{"n_layer": 25, "d_model": 96, "n_head": 3, "n_kv_head": 3, "head_dim": 32, "d_mlp": 384, "vocab_size": 3497, "activation": "squared_relu", "norm": "rmsnorm", "norm_place": "peri", "norm_eps": 1e-06, "positions": "rope", "rope_base": 10000.0, "rope_fraction": 1.0, "qk_norm": true, "attn_scale": 0.225, "bias": "none", "tie_embeddings": "early", "parallel_block": false, "extras": ["some layers without attention", "local attention windows", "normalized values", "value embeddings", "an embedding shortcut", "learned residual scales", "skips across layers", "capped logits"], "init": "uniform", "init_std_qkv": 0.0494, "init_std_o": 0.0614, "init_std_up": 0.0707, "init_std_down": 0.0707, "optimizer": "adam_hyperball", "lr": 0.00449, "beta1": 0.9, "weight_decay": 0.0, "lr_head": 0.0203, "warmup_steps": 285, "schedule": "wsd", "decay_fraction": 1.0, "decay_shape": "linear", "final_lr_fraction": 0.0, "batch_tokens": [8192, 16384, 32768], "seq_len": 2048, "doc_mask": true, "train_tokens": 108500000, "steps": 7031, "dataset": "wikipedia_en"}
Each number is 128 + 24 x the weight over the matrix's rms, rounded and kept within 0 to 255. Layers, rows and columns count from 0. Numbers have three digits each.

# layer 18 attention query, 96x96, rms 0.0491, rows 0-76, columns 0-47
154117100093117154095138145137117129144170116142176125068135153087117126108138160131148100095099123132132115134126136109123146125096131095127115
069108175141144113147080121109117133106013087094108159187120072151147137140122109192120134160122105161157112133111122121120098128151169139114174
056110158142124102166105116096107135097053092120120109182106090154125141117125112161106172172134130149130130146116157136121114115163166155127148
100144151137130132153118106118120135138095131119096129190094107166100163137132112153105101167112152120127112113113102102095102107108145122129131
090122128105103130166133110124103154099082106127147095147128127158104099145107148146099113169127132139139117141128145121115133116116162158096124
116127127144166131124115138121167097147151155109096168105099115111158135139157118128150147106112142102106150140153140149134122156132143154101163
145091109131160124134134117107119140119181109154135132159145151092153115126126122102078168098108153121157131145129161094118134125151128130167094
137134146147105126132092160128130102124146128099143120099094131119091169127133118140130139160143127126101156116121116118170094151108137131141121
095151127120107120125095161087116104103125112115139128114090129160121120141147071126136165172143135137151150085127097120154104141167129137117132
139168138141160094147082148159145127214115142074059133142101095119071116120153127153171113121135143108096132116115117156130095131142144132105126
128146155157114144150127138163124140145111120147179136129183122106156099137147100138097135114113117134116126157137163078073107090129129115128102
147154103121139160135114136105164149146181148099088133103077130136103142163139151126145105153077111108100117116109143110120147150095115146133150
150159139162125092136168127108123154100085091150121140096128107125112133126101113117102170113151196122159128135111135124147123155149123062122140
124126124112157090120124130129121119109167093108114123149113155085101140124117117098109178138139179156130125089124169138101113123159113154145081
100135127143142080132138131119111140132106113147123139142154135156155113114143078115107155131135155141163127098132119113120137124152110100161128
134117117118042155115133141135120135113140147151175137100095148161165112156111153137094120151100109128150144169151166139142151105087143101084151
122109118137118124174104122130115110115108122077123143106119110139122133124108133141130142161148146162131171132086125174122150147128125134120147
127140120109136147099144130123132141109113163141101125145117147134125114104135138114114101127131140111112121098153128135146107124107128131144103
159096119141123139099153117164128149114156132129149132078176149111169110104124136098154150114121130109086111133185136153134134094104124133128083
118099119118156126111153111163130125117151169179118182102144186073178117090144140082129137061124147117127110149171122160147157059103117120141093
144128110128152164121175094186115130134136163163107110125151153105155088097119139089118106077116168139151102163173138175077155094102107121128087
072168127128088130115067155073117124117064116118124111112080074160088163167132087173136134201141131149130150089109101112144106158154140136128153
109117123165088107106103160128150090103117111092125149113076080154125136169118078147130152184132122131114148102134119126141110159158161155125170
134157122127132106156096114039125173089132095112177109103090100124087131204118121161094117136113148133130130093111135137123098153126139128130128
093127194120081120104106157109075108054086076115191102146140120159113111170126054158098145169146111158103117114122120130144087092120153142115137
121137122158140096146121157108101150102093110107140135155138094111144095175114099131114131139119118124149110132090140123147121111153129124132110
119162106157108110121112128079148130120121141137179130121113124134151077109122127158129133132096151129143143105154151143128140167117117139117110
097110167129153089111149132107145140115129092151114135119097146101125139137128084127095155134125168119105090123105101118094124117142138113116106
135152148135103124129172115143133138122134106141096169143130116145157128131137086086133123159146127140130154101120115124118137110141127107121125
157130144142174130156115139127125156129132115143111146108129148116112138046131147101115143136148141132140145091101116093138127128140113102165100
108169105142138168150149137146135132157133170085125160133138089165163149132123152156140080127119103110126155150103136094136176135118132137082179
147112125146131093133162098117109145087125070128141106115116146101099149151109121126123173111177171158142090140105135106149110125135140116131118
134115128154145119122136137147120128117144120086136097103125145079124104162108123141121173131141168118120115114146131134147117139106144100149120
079121133149169128117114088113115149128112039133098124129132147143116132123111115146128129113110145149164113128067136123137114105128109111135146
130124135124105113128151122127143152130106113124144102124122175068121123132100096146128142124138164116134116133093129119143113105145110075148114
092134150133164136125106128127107114112123127106139113122107092176115163130116119141126110152118101125118128136116129131138136149105142137110168
144109126161117104138109125124126144115111143122110094160117123148144130118144095126111143145123089121111135115104130165149079159133159136114133
135158143116130119082107145108102161098152090125129084122109143095107138153145115157105153132114135148136097093110154129120067157108094151175147
152118107142122158139160105131103128134131136163148172146143157102139091116119137068131113097137143146155113171115107111099173061116125089124090
120132138150154113139112127103128069100125108104160115107100140145128128134166128142146141131145125206141144111133113148126127131080125155140169
130130106124141154138134119152133163184149136166182124134150155106136078162099200085124165107110151161177152102138109126067218135175130107177096
143177107109112113136143135143120115136110129089152170145126120151094164128156119146148186132129153136104129130092147146149142105090111107112122
116094116154128156098148118151152118106143114134108148091128083141128132131118131142118128114152115091105114139138136133132124166145110138095144
117148136104144121131134113162117115158133099155155167133127140110079160125112108137146118126155173138155123127114116095089146071165136095139074
122159139145129146143157091162139140160105147148167111151099122179092115102085132150109152152141133124103079138128118106085107134097135139090101
141143098141139150127152144115161112162111120093149128068158130074132121134125122107143120115126171109139175107107125181148160122128126095161149
099111126147093125171082117149124135163115116117138130147106123140099166115159084127133152156098110166119169153084147167143101120157158096076089
156109131186116129104134128119173157151123155093132115095141111085154121127149115122142087122126169115124176161140103141158117165155143082124137
115139108118099130169127149134143112131124175132132138155145103134152126110148141097135105153131121105124156122169121093130135132134123110120113
136132121133140129124126111135110136131114119145114148151131147079098146123118127130133151124113146130120103129104143137132108121150124116145113
145122101122111127116160125146145103157150182157122157125120131125153150139120120109175133131131101094104148138197106127144134116160103126144099
100147139106112084120109144116096136153132078116113087139143162104107127112133095109100166127108156136146079128084154127127080117110158073154141
117126110128099119093129123174145129075120126115144108135120116105076111136137083130113088132143163111176068119087109106139120169151127083137129
170130114139093126120199117135138138149134142169129170148151179097135104116124159100106102104147196153166118145120112081078139099156111102152071
163120135149092124134140140152134147148116188149111134150105121133177124165096142111117146146115117064082206127151125128141099125152156135098104
113140143115125128087116146127095111089126102120157121105126127132132085101200131175112106097148052132144093084126136089126120114102075141156149
117109103110169153126139111147132109149163110108113163107159150118181100067122158139135128093105136123141113140134144128109174139130125104138131
135078112150159132114126105104112156133158150167155125111143182100183044118142176120126124115125122111116108124136131130137098144120125144135105
129086114114120136138099122090111127121133131173136134116166135158170122173109116133104158156096110115129103103124171150145078135160117151130118
144119154140191120109116088136143116154142124100071130176110110146136121096132140156123126108094118138123098086154119115101131158151143123131107
126147152131125144172121108156117125118119099112160132130106143159106139133107140130131151131155116139138100142110091101038156122134092133145126
111129101112131145094097181135139121174136162089134098102143127081148129157101132157100125140061121087110126100157165169171163152114140152182143
139111101120129117128162114105150124139103143118105159149132143118119155122131145144151137140147165141123135119121137156159111144114107097091124
117136131128084097126092131184135130148121106143141113115127116101126112166143113118099121121144125135162169157149102150124138119139168089132115
145080130114139158132179147142093098105113138141091139122158149177140139130143118151163122120102129117135149137116092119126198125151113108169138
096142159153145130150057127117138116103123127133141158150087096144089159142126093142140139169147119156103099107135129181129078152144119161095150
154126136114092148123143146153080100116148166138107139139113101144116109120076122100115156186152109131125155111132151133138181126134155119153113
104075118128138172106175115146146130120131131138128112097140150125143106136119180121134133100106153101123160161136114104144159115135086108142151
112134174152102142136101193123099119118094118090094122135076071183114106152120089135133120150170114147122124087122127119132105126136132141106142
113173100140164169085143088166132135115115134117152118133151138107113088115110163125103124122144164150156126163138106108119135106125117083110102
099096136081126123117112123113156133185123124103159094112141153127168109117175184117177071106124138144125172106119116110152118150129131120163132
102154106138142132146168125136150121127167144140130133102136138087101168130104186110126141125110140105129150135145103144175144124118162129133153
103131161130138140135084148150086088128110126115107192168076101148101115145121065129137161150188116116112138090123105148118129120185141155130134
130157143070187122140114093094134107166114097169138169143123137140133144167106104109119105038147087116128124099152124122163153112141163094126144
145132104121095086125125133090114156108104138148115107146111114112152098136182148125158087140110152145157155103120073119097086140143091130138142
099125126085125119144096141122123155133130102083143093105174155147122136106082127148126134096116126088108126145152169107116130104145121106080071
119128134095103121111133140159177169150117132160131088117069120113082099132121133135130082148157116140143125118059106115152136106131125136120114
# layer 18 attention key, 96x96, rms 0.0491, rows 0-76, columns 0-47
111101100136160145142123100144131144127134108156112159191135116120097111103129126101147114111107119139112140144135147162121133128120110160104117
126146153141107100113168128086126102117096062095110116094128134101173128151111119163119143139166107136123140150126102107146123129161154128092145
106111150119139100150146124093114074108088057070140124119085086126157158152150084176161132190163138166103149161115090124132104129159156119119130
113124137155160120163136139090118123159136105135083133148072098097076149114096108148136122137119169130111132118139119130110092158174136114129143
136138125163152084146132147100107130140158138117126109135081134105107160136104117135111119130140124106107129133094134116104115110160138112134120
119109149111132140135091142149122097127102149093130166108164105154168123127150147157149104136172096135130134142136120120148136114105144140127105
148134092085105147090119152153112129073112112146189155092150134103175095166120182126103099122114082103138158171113172128137172098126135161171134
156149170148149101142149157149124117152125098082138100142119092078105146107123107165105208140153177100093121131117129157133109164114122121107153
142165156123112057195115189108124106123095096090141111118088097100096133136128119134125171172172169138070119132134126158155114156154156147131174
141140167139129119124121119142135130157119133105108140171095116177091124123192087142172128178143154113143111091137112150115098174134156096097116
128106111111125143142161107123115128150099114151171149124128129102141105126092116143130148118090115094116086142090138121143140138202120107110127
141141108150129126146125145113138145153113153116165095116123107128103146071108149147129122131148102099111167116147116165162126145127109134160124
123110159135114110141194132095131099089063121131119119114148148151129136164135127055175150091102168156137140134122136155105113127109165091099107
131138135106117152075159153154082178094104101138161089092109135120139128158196152136126117165156163120133117139136112146142136116146074110148144
109125133120112114139148099163102132069085103141108138134099173124115097157110120089127087145134177129133138143130080123159139116162115080118128
119107082105150082143093148132147129127166166109115128120136095100136176105132131104138141070094103119108141133115134147128128123131148144153123
178149104119124154104157136145132138152136150145170152131151124131119113092162138117118114084077114096149062116131143088125128114095092110173089
090102142129146116161093122102089124104108099102117146132101095134132133131152084153149136181141124160097161152143137136130117121131166152086141
128120109134137137149104147125139139119147160115160105127126109134146128173098138103118120122117122127116119147118140154135146117137152128091144
146112102095132157136125119170148188126145160152152123159146180152133109135128152089108083122103125120141096118140136106139149111088102102130121
148102085084133159148115126128135157135172185131118123129151145168133164101097184099128109096099088140155106136145162129133153103096094139130124
120113173147138107143148137107102085127096070098118096123082103101090137140117088159152167156169166117105124114137114130156093140143171124115153
090134151129118137086100175108122107133091110117115099083135071152128129171162100178112111121149136155089125101144107139158110131128144127123163
094117155180121119111148106109090159111073110128154107136125126115111144143123103127114135108108136128136131136112131153147100108151135125154092
127120146139126105111131136099100129105116051091139103119127109084114115147123113146109189137138141090109108145093140140149113111142153158104139
091118130133109123087148129130121117082086115166148142112149172134138095196126099142114095082133113132137145157104130125141122134126128120152132
125106131135110093139100153132121158195076122082146100107127128124127111129151158126145145082106122130115121153107101141161153169119129149174118
148084181120147136080163137138128150069091083142165118124134128142153067150103131117126100142125133152132105163147133126141138089122118119119128
096113100155102141170142076146148163092125149132106154140097158165086157116075131091155146136145156160155143152113091137161118121167114089106119
160152149124111123145198119124098126145092131111157143121119155098087160112095140128119189161139178115133141145123115130137150119112129115106102
117163107115148103171097127155143072175132179126127181101142124181125154119101114154146104108122092164114152078082129113090136138103136111118092
148115164132122146072176129095071138077089069145144084099157141128143094138146130118114142108163139136127147111125138117103113105144086130150136
119135145118128141124101116133081123127121122158102138127133125149156109151152085144101112143144120141131125158121120125134138100137129147092111
168161120124092162104122160102087133118149094142083130103147127120131109123104120121069143133136125093106089107123127115136124142137140149109104
124103126107146109094108166090114127122129121142130152154116087146148123160128117142152111148136124118113102133106139098142107125138147180128140
154161134138106167104113138127108134092131093151128137073112123128115110107091121140097107111125118082128085137122148105134120137128138136159102
139152152136112117094136150135100142123127143149102118175132152133084147099136121130117136106092141129082104138119121139117116121083118155139143
128095119113155085120156137124106099100108116093075126152126120096102149094109109156122158117103132129116127098125106113122106116106126147118133
172135120139109144086134115148164158126147145164163147070141142105151117147155149122146082101158115113157155181113139086115148139149102115159123
104161146153103121127110119130126115085099154111140112111101119136107135141164116099104108121134133159136070126116133136147115116111131115094180
139123139186077141129110116160138168138078187194156134083159127125141093151101156079074117136130104164150150190130127130153157128145091132190108
123107146161140116127179064128167129135128094105114131172152133123102129149098125116095151100123161170133119127116126100075141128127113085124100
166149083136141145149130085132165115141184107143108115106144099151134175117126126145117162131154137128160168083128128101124111131129132144109087
153141148122092132185137123174134181186133073133194138182190157123139082144072128111100158146125160153113117172125121112089136134121083139117138
083056134081128137150072132141115113112148072088185140127116112140134119143115136179179130175145118135115091136145149158100127124173118128114112
182220109216103138178157136162161155175128162154092166106135099168099098095137122130094105133113131092128102104109140107120120117149133087140120
140098108129138127092092119125122147144132078122115119161137161104139097123098108126084125114098132176100110153123114109117115108121152111111134
138183096151139141156153126136193143165120144147116128090140126181113133065110133142154127116137120108136152144163081134155118150123168119067100
105122135134157119131131121116140116141119135117133092100119131130131144125141132154171133129113101124115131147135123123138118133107132139139146
135113116122129144110116145084082134136137121141104117119135141120130135133103101121134143129133116112120122137119130107134112091128138166130155
123132118157153110142133133121173129140120163130144126139125143118143105134172138142177125121101143157140175124136122125125122113134130087123118
139116129089144111115147122117091093109141089114100149122129137126103133083094109145126135118145137082119077116123134107158114095115127198128125
165099111112137122124137133097128112140165109106084133137139178084102126112129131170155143137140125090120116059124096112133092110129175155107133
172118119140144136108115121104128166138144137154154141124134120125122119168164157113136147108119128153127173136146105116120131140095133129145118
159106104122114145141094160101149155114136136119134132140139148133134133128151183118165108125098127105122137114138136136137087115126168110126114
197166153132136120129149138131086177131112092177131116144168109092111098119099112131088182126133158118116097122146085109072113107137158159142131
136177091131127158160116146148104128160142155140137137082139144148163126114124139137144086112117114100148138100148171135145166113108105135140119
122138102106096158137134166110102160123114136154166089149162136151163109118128167142130151116102080113133182137172160142127142109138135148113121
119062134104114102128101159122056135108148136168133124159143105139164127133157123123080144137102112162091166149153136131111129121094111151149069
149126177076138162139151151105108136105087142112125099119132146128116138094162098126130130139128135132158109153153122160125173132092139092103127
156130152094114165090104147147120147113133094132167122076119107091127102196076162144135129158177124128106116140116134137130101086138139123135131
082103100133142113138097175113130068136155182127124105096114095196154167088145085151122069179074073092104162082129191155133161182133131145152149
131147157143153144156173094141173141117116124106133142141151147122074129118123138105121161110158150164162134093142106148103128107096108084079127
184141115149107102118114127170195158148140157182109102110121159119127134125115110134132139108114148089111130163123120132145106134136117169153128
156122119093121163115152090134103129115163140159095146103149156138149088106099110087109104113121115096151122129143120103112111112130094120155096
105145162146133117146080169116126111115101132101146125142080096137108179145131098157145161168159140144087127113115121172144101152136167134097151
140129125094116130141134107172096100120153164171093165134112110146111113128078097099123151201149093142129149110135161137128153111130132118131102
113105100108149155109166101129127117109141144156133111109153145140146085137137146097100116096120148084151129137132133095144136124165113130139115
117161160135090119147113179111088132112115117078108115135071064166112134144124102129119123162155138129119110093117109128130095116132128128118142
112138111129143169072137116168147129122126136130159116107125141133118100142100175141103109119134159154151153175154128126119148105115126085124114
093121139072152127113096116097161147165137133107153089134147155140149084115159148116152090111134147115130157078121102095136103153152137104162100
106141098151146150147135080149119118137172140144097164112145139104121120133112135117138139123132109144151136131128108115161141136149129168111132
091163156107182115165087142158100090123144115116108208146062121131088108168103059128151171173187108128108125083108088132118121132178115148112139
105140126082219101141116075116130094162119114172137180144130133141139159182135092089133109050156078132139119102115118135130134134140151115115117
170133125133066095120149178137113176136105135155142077136114125144149118089148178148129092143105165125157160125158087120119108151154131132148159
114118147125134117135093122100130153113138118063120081102147155135121125092087145144095118080113099084100123154127161114111153101140092141110107
158128134134062127112118154128163179114120151142153068100082136127094125104130132148123072138157108140135100140053111103162145110117125126117084
# layer 18 attention value, 96x96, rms 0.0489, rows 0-63, columns 0-47
111147099125130094107103137116105114075137127130118095120144147106074181145079123105138096125116135117152130123107124099111122139087132132117082
110108115119195130164094130101106103144133120113106105137114126150148141137152138143140169130125105170154145111121103106180149113094091183163159
113107126131120126138118138082100133123124157096113099117186115109157121147128116150115125121107113152121126147172164121131146127110136154151178
170142125106129130149115119125112099154112139093073145101110130148136151112102112122122116118135106133120135126122101161148145132106117138138161
112104117132142140154096120134115143156153111128115135145109143131166134123158110145081160088103147155112128103103150194123135120168141113147076
119112132129080134109117098123110133110128149123101141110143118108129079145143125119164110138120141174150141128089103096110155137143098131138147
105187123167100113139136127136114151137107119126080149136127091136111084104141115127128139135143131158144141146121109098141123099125087125109134
134145140126155128143140126109156125117135125105136136113139114158114115110086126154123135153128138109105089123158089074124137137119133113073159
182144117099117144145101114128097165147120168134123078102115128106154069164129137129147125120136108155113109129106129142132146115188115099130148
128125128144078128088134123135153151120141119116154155126121150106115121114103129115126091135144134126122113130083114056127107140100135091127146
118129134140135126101098142143116125118120139133091158090141085101113127126161137139134094173105138090115126129151162098107129101096097129135140
180143150129130111155115112166103131133151135107137099114111118110157100119137131136147131187138142135084124129149094136122149081142084101126137
145109124129137125155099141114118123116137153158117125121120095145169129133192146116111086138134124119150131146140083120171135119129108117175155
077111118106137146080081119140157135086160084114127089182133124130125139126075131119115145143148146109117121130116141107121140116139166127088111
092106138112156111134135124137145093144111090106091093156146123159159105137179105160110103135096134143150138095149121117134117083144069112129116
091102109133105124084131125159119124119128100137166089118090149127113133128110129122138170136133152125075134100127154091092116136140164150140063
152113136111113156096115120126125169146132164115162073150142078038133137135082139145116157142158132103021106151173149169133159166108185128127160
145121140148112126103116149184107118141150151126139180116095106073135128136194148147126103136157138117119132158102137132085136136138116122141106
094155117137058095132141132119115138123108140111119143164134110093111156143143134100169110159142131157200162152127102151119128137134100126173112
138123135140129150116131118160112130125139141156121159115123118175131096150091125113134142100150090121158130123118154150136113136154168147136130
114091121116158109137144109149113095117126097121136143121135155148109129134074116096136143120126151136141120123080122087073118157104138147152116
110155121159123135171132117153131130147126145140101176105134080104126111138131150127124105085136154111149141144110130097104146120135128112100143
153149141091110113115148123129111174103115150167103083109123130095141121120113130126099181105152137126104122131174099143125145156151149147135118
195101144095129132061081116150147156135142145122184112117095135093119154100104138140101106143152119169056061136118141173101152148097154103085153
114071125131149128107149132124103117131140121147163128170099154117154162122164126103125116118113123156150120123117092109142129110133107109162142
133149145187107108152124122141146144129115130103095180101144108116138108109200136113135057132137171120177132152094117074152117112122114071082133
097149133126172120153127159098120070156118126104059198114149123177169091120200131169140109137120086146172130079135132117155115095152058126091147
137162113126106111124147117145160120118117116115101138103129129146110117115099100094136132137140135126167118122098142103101127129144138119132114
127123148134062149114153115156131153123121105136170161149135130120128137157106125109147132117138140089139138159104141121109116146160189130120069
170123132092156112127124121157144106090134136110115201110112139232092131111106124133123114130136096114112094123141142118114110134105143154093132
071130132145150098151118149138106100130104099129057171115140108131153120145170123149143112134115097141184177109155099091112133106156080151105146
148116144119130125154121155186105136138130135156140167116100129095167152133178151152131138123161098123084114113121052109106126121128125095116148
109106148105113142127080100137147123110130132125107121141133130127161098115135146169162123125137088112151147115142173100166146122095074134164151
161159131139130129143125182132156116176097113117100163099115126107117130129124106131171081125127127135126141114128134164163126149129117117112122
155108128101132113086194137153157138136063123147159089105145128107094172105022131120143148145133166132064072132110127178122127168099200119161105
127100140126121120159139138150113136138164120124153087152118168162158110141105115076106134179151139158109145117132100141123130108138144113144101
193129115126180141079160131078161117138114125126171073118124139092086136134037118138121185146114166112063091126198152148099130153070192168126093
155135127125167115086187133116164117145128134139159118132134135092066153136054118137116167113140143084107102144143165113130118177123195137140095
108097125172130125159113112132118122100137129143077204150125100135119126129137144115138075120096167150164159146116126087135140134116093128094156
166147127136115142110195151122136159150089113145158111114121150122100146137106105097073168123141110076106111161120155161137112159117195118086103
108103109100172154169104101128115166103154146119151121174143128136125184096110118135124128121124131124086141129163158160180107132113163192115097
147142131080158127113137137107136116130157109167118084107118123159131147134122149144130093147142142115131124124124124105137126170131141179174145
104138127135156135129151152117140117153136120128115113055098143162095131093107134120100149141139166131106116095090167094128134153157136164126121
100109128125111145095131147147128128119136102125164087161125132119139157127075130167102162098096125034106080144143165121137120137146201116104111
072108109165103123065160130110124116122138132118144129154138115121167096144196143080113138113103114120125118155122149172145100135157110107113136
138156141104127139147120132096076106126112165145093137046140106111161138117141131137188131168137122134145128096134109105107146127118084106111136
134138123093095116140097140116079125121133147126115180128145125113127085151196138122144086118151135111122131121145173121120141076118094124104119
158146092106099111089157169122126137168142110144111121080117137120111112150112108058088136149128142099135122108115088125112132104137140065162129
151119131113071111159097140123090115160124136113047155121121088107157100169135128181164093118118088146157148122139098099155130085146070083151151
169132109118138162107139142138104117106144131139145131139110152126103121152064117113137142108128104101138103125186108162175101148089170141111114
167128132120183122102090119114125112114146113125137082164130158093104187106046157161098141112102149084125115113121151100116132187116166131145138
110093108132138140123106113166136099122119141123087165160142119160116102138229122106126076146144160120163190136108101135171107127098087156104124
152126123098169159103130131099126145092118124152158087082078139124123151120071130121090182110156138083085114126154163151110129138101227144146120
121119130185144147161111111109102122140130152119069158134134115147124111102111128151147107121088141129096132116153156110149140150100118152111157
109134116102141119143191127149119113158108128103106159075136126127118100100131134149106118135136150064141085160123115102128128139158134101148129
109115127131134148147125113122134144134124121110119149132142214132102145119118142179129142108129141179117118144133153153100141123113170154084124
098132121118097114059103137114119130090154124125153117131134100112118127142151134116126102120116091161153134124146159136094110108145138160130132
147129137140139148144145123138126153111119149143170117090141115175130130114118128129109135097128146124103086123119154130151145154121186129084106
135145109113148122161090128140113090122162123110084127140143134130155117134133126133130145116126149136165111112121104112118125061099098156149149
187126126162112123107164141153140156077137123150172137123137126143145142168127132064082167162152122127112115109114134134097134134144153120165115
113116118093113129145070101133127119127152142112104126113117163167157074133160122111160065161104135124173164121117079087158120129156083130158160
116136131080160119143126130125109104121140158108153119159113097168089121130095107105114144108138116100068119159153144149127140182087164103118169
147114132155166163068141121137159153116118136150154093156115140106139152116076124113083154156159125100075113163153137158100131137107122141121132
149148112123134147120083148120155133150119130121135087103133146151098081111049129091135169139112142126110093125139124146139113180182168161184128
# layer 18 attention output (transposed), 96x96, rms 0.0615, rows 0-63, columns 0-47
101121111132104143126138132137124119134141135142165156168131127170116119167092150124121128124119110115169139162111128119115147124080108125163120
151107106138092095133153130126136073122142152124099132110170131099125125065145139114115116110141132154166110154108140069098117134139150103155152
099138132109133142096141132121128076187163109143160114088091105140132153102105134150136095154128150116134135086144119097099153162115141143150128
123113086138105169120145139098117142169114129156110158093187098124130128116141126138092112185145167127157159112104162109148132157165137143120140
157124152129156140094111143175132119098080122152134115154180150082128116102119155122158081114146113139155095158211184118135059140126085171123152
106120107111113107163123068112120140130109080151157058078132087159147112106086126140151117153109090090113138081119115112159156144117125113143154
115080140123098193144142131149114159154167107145084106095118160122115152136134158142167115116171100182158147129114105127149154109136129104123144
111088146120131128119131160139129126156143104127101140104124167123098136119136119097154136127167149134142159120126139129140131119165140121160106
122127153150107087135147077073143119132151108135076113076136104125159166053143145148157177135160091108112132177190105097158154136144085134119131
114100125128113128136118107138125119064123101096110144133146132130101136172144188088125163131157093168149171126131120142133118090114101141131145
110140080095147153116141117107136072129145142101113097126122108131107109136138138150092096123153132123119104133077129108122139129119124191129153
120156134089147168133156088084141133097103127137108144119148144167124138085106110116127138124160105111136102106124096153131089204147108131100146
140185157139104088119164083161102122141159107113111132094135141154147089119122121162130104138173129086153126121095124107107154124157138142089123
149140128145131141122168112156149139132143120119160158118122196144091137135123124119127108107078125130118091134132124131099093141107128146152124
153078126127136126119103169147135122094163147144133159121146199112134149125114136095126119114168090137173106210128161115107090080124129130126140
159150148145125161123109108154124105109103161160153092155166108091091156160108160165155157088086129131101127159126135137133135119090096159143147
149155118102125153182149151093134061150138141150091132114131122151124163101125099166121174137111152139099134080176102174142178183121153132104128
133168147138138172155093108113125125134076118104134100110101131137145111110099138143147134117121110118068132123184117140118117103078137147118139
108139100111126128125121086112130121184119119168111104085139094136130120147078054152119143109065129098139121114092096096142126133107154147125105
114127138150131088140126114110134154143108133106112129108134121093118153134161147134115138135096171098115111143155093125108168111128092109124108
130154098145105119129114113119123126095125089159179144185169136079096151162117194147085131162126112110161147129108137104133071085153132130140109
118125174124169141107104126118123134225142099121120076096127078123081102109150141159139126145132157137098118101141125091137177132084127092142134
131096105119110108134145091120127111149103129123145137117136167134114173112116137118143142137143079083122114122161109168129132162110090148127119
154169147071117184137111164169109143102115128121101118134131152135154163117133145103157171159121163117071147121210150139086112141177149141111108
148166125108108121114105111146146094086135130093135126128142163142155145128146146129118128149145076152139159147140137147104089136142085148108149
114124150102133148156082116138090152149130099073127148138131130150090114184117146106135112111138113163180165124131121151111125126128076084121133
175115089132133154124116130140149121168133117156091127135112118114128113124141089118118080098160132142181135127076143113113140091171127092138139
103123128151101148162105090099127176137120130128138139126095148103137119199108158118089138110169143109149159107100089157130104139110150125125132
131114136140136090103114111130118137121133120101124092100124138120122145147115134127101140117114137123090118103137078177129110072092141080128122
117141092129146154074120168119147158111131107091148144102093148102132159155157116059106125146080164134132091130125138123105128096128143127118142
122119082152120174120139106094107118169176127144132146097147103124103129142125143124120074138105088104130109165091169108131118145133125131134134
181148122116104152080122092126130117154118119128079131145129148135111119094137156114141134118169082132121153142191174132154136131146106129109124
088146113158192112090142111125135143124153093135121131125152113160137137132140099143118121096109137165097095108135119134108145127118109111089150
133119113127109152151137132138145163141159118140126138135126127128108098152105120161180136096142122127156147138111127087114091132143131107114123
141141110138135127151108133115138112131147135106152101097082142118111131127108117106105173132116169114110104153156127136128110152149127094104132
162157141101101136146121130130109116109116154134170147118129101127097105112167094189144132104112121116102117138125139159142124109153164137137138
089134134130102101136169161116120136106132116126150114158145149156129119100090122105125121119088153108108118130114141115144145120153134109130124
144149117123095155135140157105133130121150123106115085155146170126147143130093114068103147140079147125113088113135132124107101132120121098153125
087093117118147140085144097148149170126105117091117112126105153141091056118125113150157082143126062085095096154100168079146115090137104167116159
129146118112141137137134119117115095158145141123166162164143141124148125143094128142143152116122170155106147076177122161089128140125129095154092
161130148119118122116156155157121114169116091121132122142143139095120099139164167162129126095114162111102114112126120105123136148121101118120108
121138144119106131095143101090131138061111127142126135097153124088121118132089113112162142131187093148149089082097133101138093128138129132127114
165128140106108144133160139125154121141141144103156166166153145077119098113138145124105128150145114130153123109142095139099116132120138106144130
116175130105128182128146156131146129136137127133142136170143145119113124162139134119107126118162151183057163096158120121098161148103125110113165
164110129115147111153076130150135133092119142123150143111131126151135131120132087170090119110103124135095126136168135138125159109081169192134112
114141099123118118158140096140126113131111105148148104149099137168148075108156144079082118144094164131106149117107145172137115159124138106116124
108135156090128140141133113144120105137122142114092112094079119145132137142124135161126125119106124129093145141127085096121136138154090100138168
137107130119105144152110123146113123081110148135131140125129139134167122153136094128169129164133141159113147176152126138139103100106148134123127
129099123122166135114122087132137134096113120160092132091148143147148124146126113139157088132131115111222189163097138092126132095137089121093130
134149103123106124139145150110134116143109128113184080120120101111164107206110105097143131156149151116106119133105153121098126152136113077155107
106148131124100149118183132139116134148115104122139144142130128150105140107118092119155166153175100151113072102168101102149120109098145122144081
136172135115137110169160160157096161139161132109154109133093112134155114121138129157161093068123083168167117131145159098147170089142092086153079
115136134117111120127126092124106110111141153099148112129155113137138170117134130142120176149102175146096101117136125144116098141107152120139133
122128176137195099123149105136176170131097103113139119143107134096100104107136099143132056133121151102162103115084102127133144140147119122053145
155126142130127116144132138162118151141082137103186103133135181149105149092131124087135193123085111115096138096156148101145143152133094148075107
163132105102131110110134110122123117150125107157115113109124081114112151093125160094122133144106128099148129120098115077153091128141100147155110
129084118138154172086086151114147110066110126128115117132098125129148117175125117172141116155138116097058080125115141127156128145114113184150170
143135152160130092118143102124099140158138125107110127153123127111144124091110113143112178114118165078116113121146098157113120097100143148142122
104115163182099106104108145120128184101118128117133112124105159143096127122137116140175093108142127104129119135124148108120112147157129136142096
108108113099108128138081100080125111125122145076133119129107120134123138134135123144164132073113172141113109153107128159126126103118163142106124
148139097176119091121128108160135124122122105165126137129185102122161113100147131125133120100130131165128120146160169120139145104096091166108124
121113160159130130156156146149126134105110108101131101113131148145120159105140129129134146162110172128163122106150115095131131134114141134141125
090142126173166120164131113116174137136118126126129106126116110119082117121097143131136113121107136130091139110086127083107140135119183143134091
104143124133120146126154131112160134141103138132156150127118150106159168140108132139086121132129097125102124149136136142088085117121154116068131